From a checkpoint of a small transformer trained on Wikipedia.
Training: a variant of Muon for these matrices, 517M tokens, 7885 steps.
Each number is 128 + 24 x the weight over its row's rms, rounded and kept within 0 to 255. Layers, rows and columns count from 0. Numbers have three digits each. The size before them is the row's rms in percent of the matrix's.

# layer 2 MLP up, 960x320, rms 0.203, rows 543-563, columns 0-159
093:150131134134112140200063131135098120114130141158119158130129142136141114086167144173076103120094125070121117134147077116100124120181157101120129141111120172116093149144145117153119118153103106149103105125130150125169112136137143124161113099132151114104151153118120130137119126127152153105182094115168100122110115069117157153138141148094117087186154145117113162106147150144125132128179123124156127167122158167141130114155123132127157139129111168146124112128124106084144133057064122
104:132102107095107104146100102126102108126174139097122151106125120095126082105118127144137144124125131088103127106095147138162155183120103122115161137116151124161079146153120147108126144055136090122075092144164162122120166165100134127092149128132150110132140090100136160158122132152109114149090133112163129157119124150119151122097162086161133083152130146133119117153107117163145133122111075107140123146119120101127127149140086116145141119135148124137160121143160128118095142122157130
097:129134117145143129152164130125092125141128134125133090134127087137154133167137127130151116108150170141091089127109136146098170141122131122142134118197147139115131094106169126150148148089093133167097155129114145183163107148093086134133127161122112120139133116153114119132151110122178110074148126088100093088114122146138063174154112109124122129159141140123135123125118151115122093134133156102159108193150130137093119084142113084158134072105136135117115098098122147152121140153135150
089:139117161107110121165102139170117135118103117132161140170149142109146132138107120134148121101131122135094097145108146140135127129115129127121133149161190120164085138085117144109110145159173120110114173099114136139105142085143102180141158137125127116157132117093118170129123134130097133125179135124136101149136175173114118147072109133132132146100139159104172115146123089148095147138111147111100108102081108147122092122103137139145129122146133141144158123134088114105175121124169121
092:116095119106134144137098102153074145151155161165124143109127082124134164148121141110130102127165117117120142126175150129140133110103127104109156167134098156123116148133080094126134147105122150109157170134136128116106106111137125118115135112115118107102115118106088137101160136143132210120142158103184150119152103092123130132156168126142117103096121108098150118160093114144097137143152106097151142115156143124146158144099119134118142154075103131129127125140180091156094166106118104
096:132080113147119111124098159124146145135118134088143117130126155118141116131131131168165127107136121158149144094084133121140125181119130131110144138129168123056115103173145177186132137159131120089096126128100142171098120130113131113098122134149113131093122114121108128162110168114165105138123084112130123092130108092096123090149118143149114116136099149120103083104141122157165122146086109123095092172124090130121096113125133112148192118116099093162123128163141118136095140160136127
092:144151146137160152137152123180111131098126137140148124121099158144146142099144126134147173141132125123076122103135132117097131072129163148097167142159119126126089097139104147157154160147168126151155083135136119127188108156119104153112140134060144136102096102111128123124165187115089111178121174096110102119125153097112118147140134099155127094148115121124114136139088126123128163138079099151157096146142147109101106073119111136145144140117122117104088114078109108130093180146114118
095:151124147107152107129093153102135111131134118157148133111150114133178141127119121165100143161143116128129133188112137088113090189119168124175135128153138155106126177123133159134119091118158117074120103126100094121128117136124109078147128147082149120145129072103116104146116159127134171143140107136139117128132119138059164088134140160151091148078140131122113189114117132142155114101084121095173114125132094121144129139110154115151153100140147149161151119119153127129120154088113154
090:143113100135120154154126108161117116141126170139150168089109126142074106122112108159130100092121149106126117113092090098115131139162106156115129129088113151104146133162152084172148135095153114121195144172142121091120137128105135125107118105140104195140154126115102128102102115139094145142092154114156133137145152090120134126198159130142128105146125128103155150116118137121113119126164116125131151145145157079122142164148120139137143122121124096161141136131097115098108119125133115
090:151138156103111111150131128153117094107160165099155152148120082111156105130142092144166167156080128171101123149104134189122164108125114134132168142133144106145117169096128131075139113109105108160138099108113100124100118125130130130113103179129158113106135149093146116176124157136126135117122108115117141160084140124157138118082148118158084100178154111149131154116154143145142125133093152142124091137091097096143100106115116155130133118179162165114155166105137133096136142084146146
106:153137148095065136164102151145127153102125199084131125108140115154090113123143175157152095093092152117169159165118183134126134100116062098120129128125129136137107119155123162121126145087149123123161133121103146134085118064101114116157092135152119119123109158114097134151133165148119145141153111135141138116106120095141165203148137166106115182127139100125132115147122119130151103091108171102111131088092157138141118122140114119108147108136128108096098118169138139160085145111124115
089:139124145139115149141132139088113129113119149143113146127100136201125054134101103122140187114093119137171141146100135128141137117130116143121086107116139130108094136105107149131141127131098159112099084114151186114148111122120089127140121125158144110132133130179145151120143136153127148108147133142087115110167100129110126100067106142183103125098201086088134148157134148138080112081111134134078124083133116141098116166124132118118140113106143181135101095111149152125096134150116152
103:123128142171122143135078148133149109108129117160180124127122140115155150146137118123106130119157125104146164131145144153133113083136134155126171124139133074163159103147137114086085155125136115133133121139125136106121134170192134145148130098157142144147111119113119125113102114081121124104131126125144115145122138113117107125149086139142134083121120134149139134107134132101154161110130070143143106175129144134126149117111127156153128112114124140102159158122172133129157141098093114
103:114075173133098138142066130163129096155128144148116163144131119132121110128135134124132118158097130101113117117138157154098109132131117118125138136112109133089123163160163152116069132158139133126124103127142130108166116141097082179106125179172124149138120103084152156142131113137161100122132097087113113154096091122134135147150150126105137132140147113143111155108117146145154088163132164131095140152141131133159109111129107125136126093135153165107132136086080151111096141090091136
096:114116176174138124147163108105116124152127137118116174113118120122129181121096128113152130178142134141111109125121112156126133102144120101121173116137116111093155114116089127141110107136139103100143123128157092085105124099148132113125107143130165143129133116080132128147143153136098132141104119124108071120134139117113104118129136109124178101132110121117138152127170096129133127138141079153093112109142123104130110138088099159114170106135135111177124129079172153118130127121139127
101:088088093154102135111175132132108133097119122089108138148103133077146135146134101170124117165125107086077154133135143148159130145144119191129138162123091091156111127128134153111136125152085101114142123110129142115103142148107106152107090149142147150127098099109099180123136129103153131106164129142122138149154114147127094141126151154136082109130095149120170185086069122144142144095137115113149116133135150135178167144121115160164109136140122158128108085107133139132136140117137144
103:122127148106136158118149128150136088155135122126210136118165118116132149139125142120119146144126132100125159136158104136159154083166080134136079107153142121113137133124165138095117135163087094129136102114108131108147128143113127202131164137149167120139104126095128134163152127121136124116169119135160115146155136144122186114167144115105087117137156122163114141111104141123136157155125109093136112077099107167129120053108085135094126111160124116121177107109118151139113146099157082
111:094144119138127103130107157107147127104140160144162120119137120093094114144144132149160107112132077104097101119128146163134148099113110107102127106172113116134144130101123110130100113134141129155177120145139138187139161104156119140108124109122137096141093127153133105111102116107135151137132182129143159110112175117157161129100073121110128129158127117123117097141099123168135150118125172118139118096120176105141178095136053107102179154134149156107152146106117134157128136114136127
113:084125174144114121136167151154143088145126081121128127118138092139086085131123137105120117160146097135169129105139159113129087140144097138124112138131121135121146102091129103117112107110174110149100131104130155109100107120173150167150061129142125071111145150140127087116141155158145130157158146111180148158081153106184159161108108109157150132124157087132133111152115092089086148124104139116122139109152078139110138120134121127133122164113120166135140129143157066103184109135131136
097:086117121088138140157133086141147105166113162120118160139130050119135121132136100128121125096138103130080099131125087142137157151145171108191166127079122140113116118145156122145128159127122136120139129110143130160129099147127123118128074171147144121139142143165120131137136115119110106124098105126140166122123134105152115142149112172150106186116138131141133100109117079128115136123144148072154121116138195126119140145128106110172135107142112135143144148099107133112107125144139111
096:160111102149096111197116128144103117150092163094121101143155109111139100100125135119137141122149141121096153156144109103106121161104127077166148139091110136130089123111178160119111131138143126145146142117160108148109149095109108137120166142102138108120119111148054165155138153113150089141131143163125123150136090110122092152110148160154107158172134153129105163102171137147103135111121165114162131130119135179126151120121119149164130071134147085148130144132144103084090105087151128
# layer 2 MLP down (transposed), 960x320, rms 0.0691, rows 543-562, columns 0-159
097:091118146101104085083128115103185168163156158165109079129122080133114125145133109128135151087146120133169160158116123101154127103166078118124127123111167099137168119158106117106168124129116132146094126154131136132140134144105130137156109156137083135109111065130129125134150121142138154166082082164093148108161124170137133137130138083137127133115136167136118123149137106078136102149134127170094129113163114128174110103085155111188113128091146103103170068148114125090125125165167109
105:123121098117110089112131111084141093134131115130120125134145141110116127171103138187134145117117160104124122134168171139143133138113117131152141136126079140128124111120141134151100090146129162093143136107129097135141140134115121147152113132168167111136144125147171132121054097097099118110114147171155150104136086128112123140142107098162114181114087093113112116158147160114133113151095121109144125154164095105132138146124133131171147094121136084108151132096128120098149114099118105
099:120103128099132119129157134153148118142169129122142144137184161137142146092152154116120139125113122132122156099131133093125117106181138085117101126137157143127090110150123150104135107135103097135166154142088120149106132114109154144133130106130164144175127122131117140097104126171101107111097134125125144148125165123129106151106109135114107152122145129111114137148146136155162123132090088117149119142129145140111112159093085102123134071106161154147139097127104137147164070123161099
093:163095138112145138132150093089130124138127126120117118128136163124157090115132143196128121138064121166130126136110129105144098183106116099138130161134130134129113115136138133099107119122124107157181132146149128151120129108084145146153123089147119180123142163151107141116106099116133134114099127100128135144168158165140130145110166106127175136188156099157181133108132140118107134147115092098160071166118138140098126110129105122166119157113149096125170132157141130150131096141121082
094:133103107140129167180108142099126087115117120117117128106134153122131124112111168143141143150124133116097143099139117137115113130113165136146166142133129095108134116152155123130143156133159127115129138118119132132193112114167119107095124118118118147170100111140153147127132112166166141082091140124122112155108152109120132098140135206110144170114121107134109119085177133148085170147133128138165159151166150106124111124181104133128120154088108112142123161157178064123121139112168130
099:171145139155126163138137111182178111089151114142083136119108136138164161135153111131076105120131126109148130135146166121173090126144146109157137145131166086183132139152118144123131073112110168106170132073123126118111120130106159134145160121109141144114139145124139113158156120084164089137158132176103165138128150110109132156108143098130174109133149154123176162179129163138145149166122140120126098184139128132107121108123128072130175121135098127094112123105070125165124134141128150
103:127119118170068078134134104132129140151114105145160153113129141135080121165100094126146117092104131104100193082152108127151118104102170159114126134104160092133136141125110140107103099090151151103180090114149155114191184124140095106116165115142128141157100134106116155163172117128128144127145157157131126149091142137100182125112114144141110103116149154109132117128187105102119089118128133149144106098106152103147155104161128140151126098147136078083141148092120172098134143131134109
090:123129111127127092150138095133130124134090118139075105098128167127104128148096121124104090117146148143149107119153121134134158140099072078141114119094118149129157094129122096106135120151107131131142147148112116072110084101126127166121125113144091118101126128135163116169100129133149138144076121111046149121151115076103101122134131108123127109161132137103138102176109077094130156141131142141135101157139159111148103106161145150124129182114126168117124135127158161129101111176092133
097:140148146097129154124150125146121065151147150159169113129144105146170105129137105162159092185150112123169142120089162131121120151110136196115142109137120161151128125118113130126055136120130147112116084120121137127097150141140182104139107133114121110109143139156125134127146137108114126071125162129114132133125102097139146099153115149151127125109108167159131119121119130146137126142134096122138087132100158152099127148135093107141133136135112092134101100126110107120134112163107106
089:134097167138165169153133121122165142121156151143141145131117136140116140124118154079153129157111137123103122152162153162139147155148120100150153142164131114129104159155066115140175085101160102146092119140126126077108117087163142104137106150105100171080117112159133117112095123111118164121125150136120142146146074150132157103137131115116139096101143102142149126147156127146106129163099120152126115083132093087113126080138153121127127140076146112113151163162166157110119130133126130
101:145131122109163110118095130128175135119116098108162130142133123126122111141113089146140135120149107099147130172135159145115164142133158118131115130087104153131155120114149140127099132121147128171157131135168168163093110118145117145104116142119072125138160141122151101162114106152093158113122080139117123132133159112156144105130152136145166149067120158145190121111156146160098105140105127159110104127111136117121131144115140122130125146111143095097108103085150156119101138127167087
093:127060160158087118118094106101156095102133163123115076130115117130159127099183136180163096137148122095121155147148144156138120137172118076106153173149136104092198151128147138157133111126117141132136102098134097135144093103102127113126085130119144138094126114119106134139145105150135109107088124127115127100145107154079092127143136169090135106186145125130131144111111116103166152148116154124152131126102150157123117089122163059126139128118123141129091110127113119152112143137163162
102:084118115141104144129119115126097105079125185140126089179117132136121132118134122142081129124095137144108127140089121131138108096145100181122124106138143131145119146150152139133138144086169105159131149092134143100091113139120123106135126153133112143111102108144090116136111149115125098146138182097094145144092131096113145104153185135127147169162134148127124148123088146126115185155123107131178151086155123109095121109123161100154131154129147137135134151156139110148138138129106098
112:091140115161158113140124168125155106141137136143119102140089111131126073089155151136114082122126108099122128104106109110130136074111143118145139083145124089124090112125152178143182146144128127172138118195161141142145085159087147150100117123095144092112119136142112136105095170155117143145122104174146101085140167165135159099173150129120158131140087123135134134148132132147139139127135153142090106116145120140131103138172169150118127082154159147156155088145089102140104093115170137
097:115159159127140108124132129142138148141118160162128138121145122091093120128104121142114108110107116093121168132131117145159121100143158123139090106078155113098149109131115131137138145107107130096122127111139202146129132089121081122129135127083127151098131149123173128182119137169132150139106137095133116090126183139125138123134152140118110162083190166164136091110158146097159182126150138136153131154093139148136087100095108118123100117162154145131093181118127171124101117100144165
106:138117149135137112147134109156110148112154156124165099126082089126112129138151138136120143130088134116136090162149122092110088094161103110114116163130160128087123125151105101083090087121150135124102144083130100136116114106138150123134126115117136144114169152154139134161115119108109164117171114147159086129104157144117132159125157170141167112115194170163152095115132136110169116144123138161072112096131148120123178129107134134112130136115124174102177122128155171160097106145046115
108:209148153119142098115123097094138153151100122114143115137103128142162145078132131135112126113162161132123164138106159147110161141124118124120100095078119156145139110112142164123151166076148115133134114154100157131105152162111178107124118137120118148147106106123148073099153136059107164144117119154123121100110135147122122139133095067138127109146087102071129124155090109164127148135127136115117162143124115110115124132123108145160102120121096120147085155155139152157084090134113124
105:127162162111138135112049120169128134128155157126165106114088122133110114148115101111123122143124139150156099140113134136143122111130116111136159178121129147084128170130146167098118115109087146130120122119132115128150128124138150141105098112135121188098118141169143107149125110141112144111133094120072167143110122091131144135118137150120111134123151122148112135144134154120119131125177088122111180072106131115125066107147139122158117151116108120121146153131160117178125119126144099
107:148086133137184153117145105113118072123124132120096119149127105113094175136148144126091106159126142133089095145152138144180116119120112116069137124119134117146145143137118091138126142150134096154127130148154089177150127137136110127177150143138103167142117113105140193099144140111125088124148127134145120149129162115111115140110163143114091082124191138142150138118138138143110151158159102143122102130094146107125090114141153108143143150124114122132121117096129136140177145157103136
101:172160188109112102142104148148149144130054150116129099123151148128108157099123110122147118111138145111105153165143125103121130136073156142087107143127105104149172123094103141132142119123126141131147106143141150151123142133097152073167143116106164072126140147118100134102141149130105076112099117117086150149189104164123137116114120114142140133142121126124150147091146127107168100135109079120143148063094115121132083145130169088093111145167095137096158140157112089144144144141151167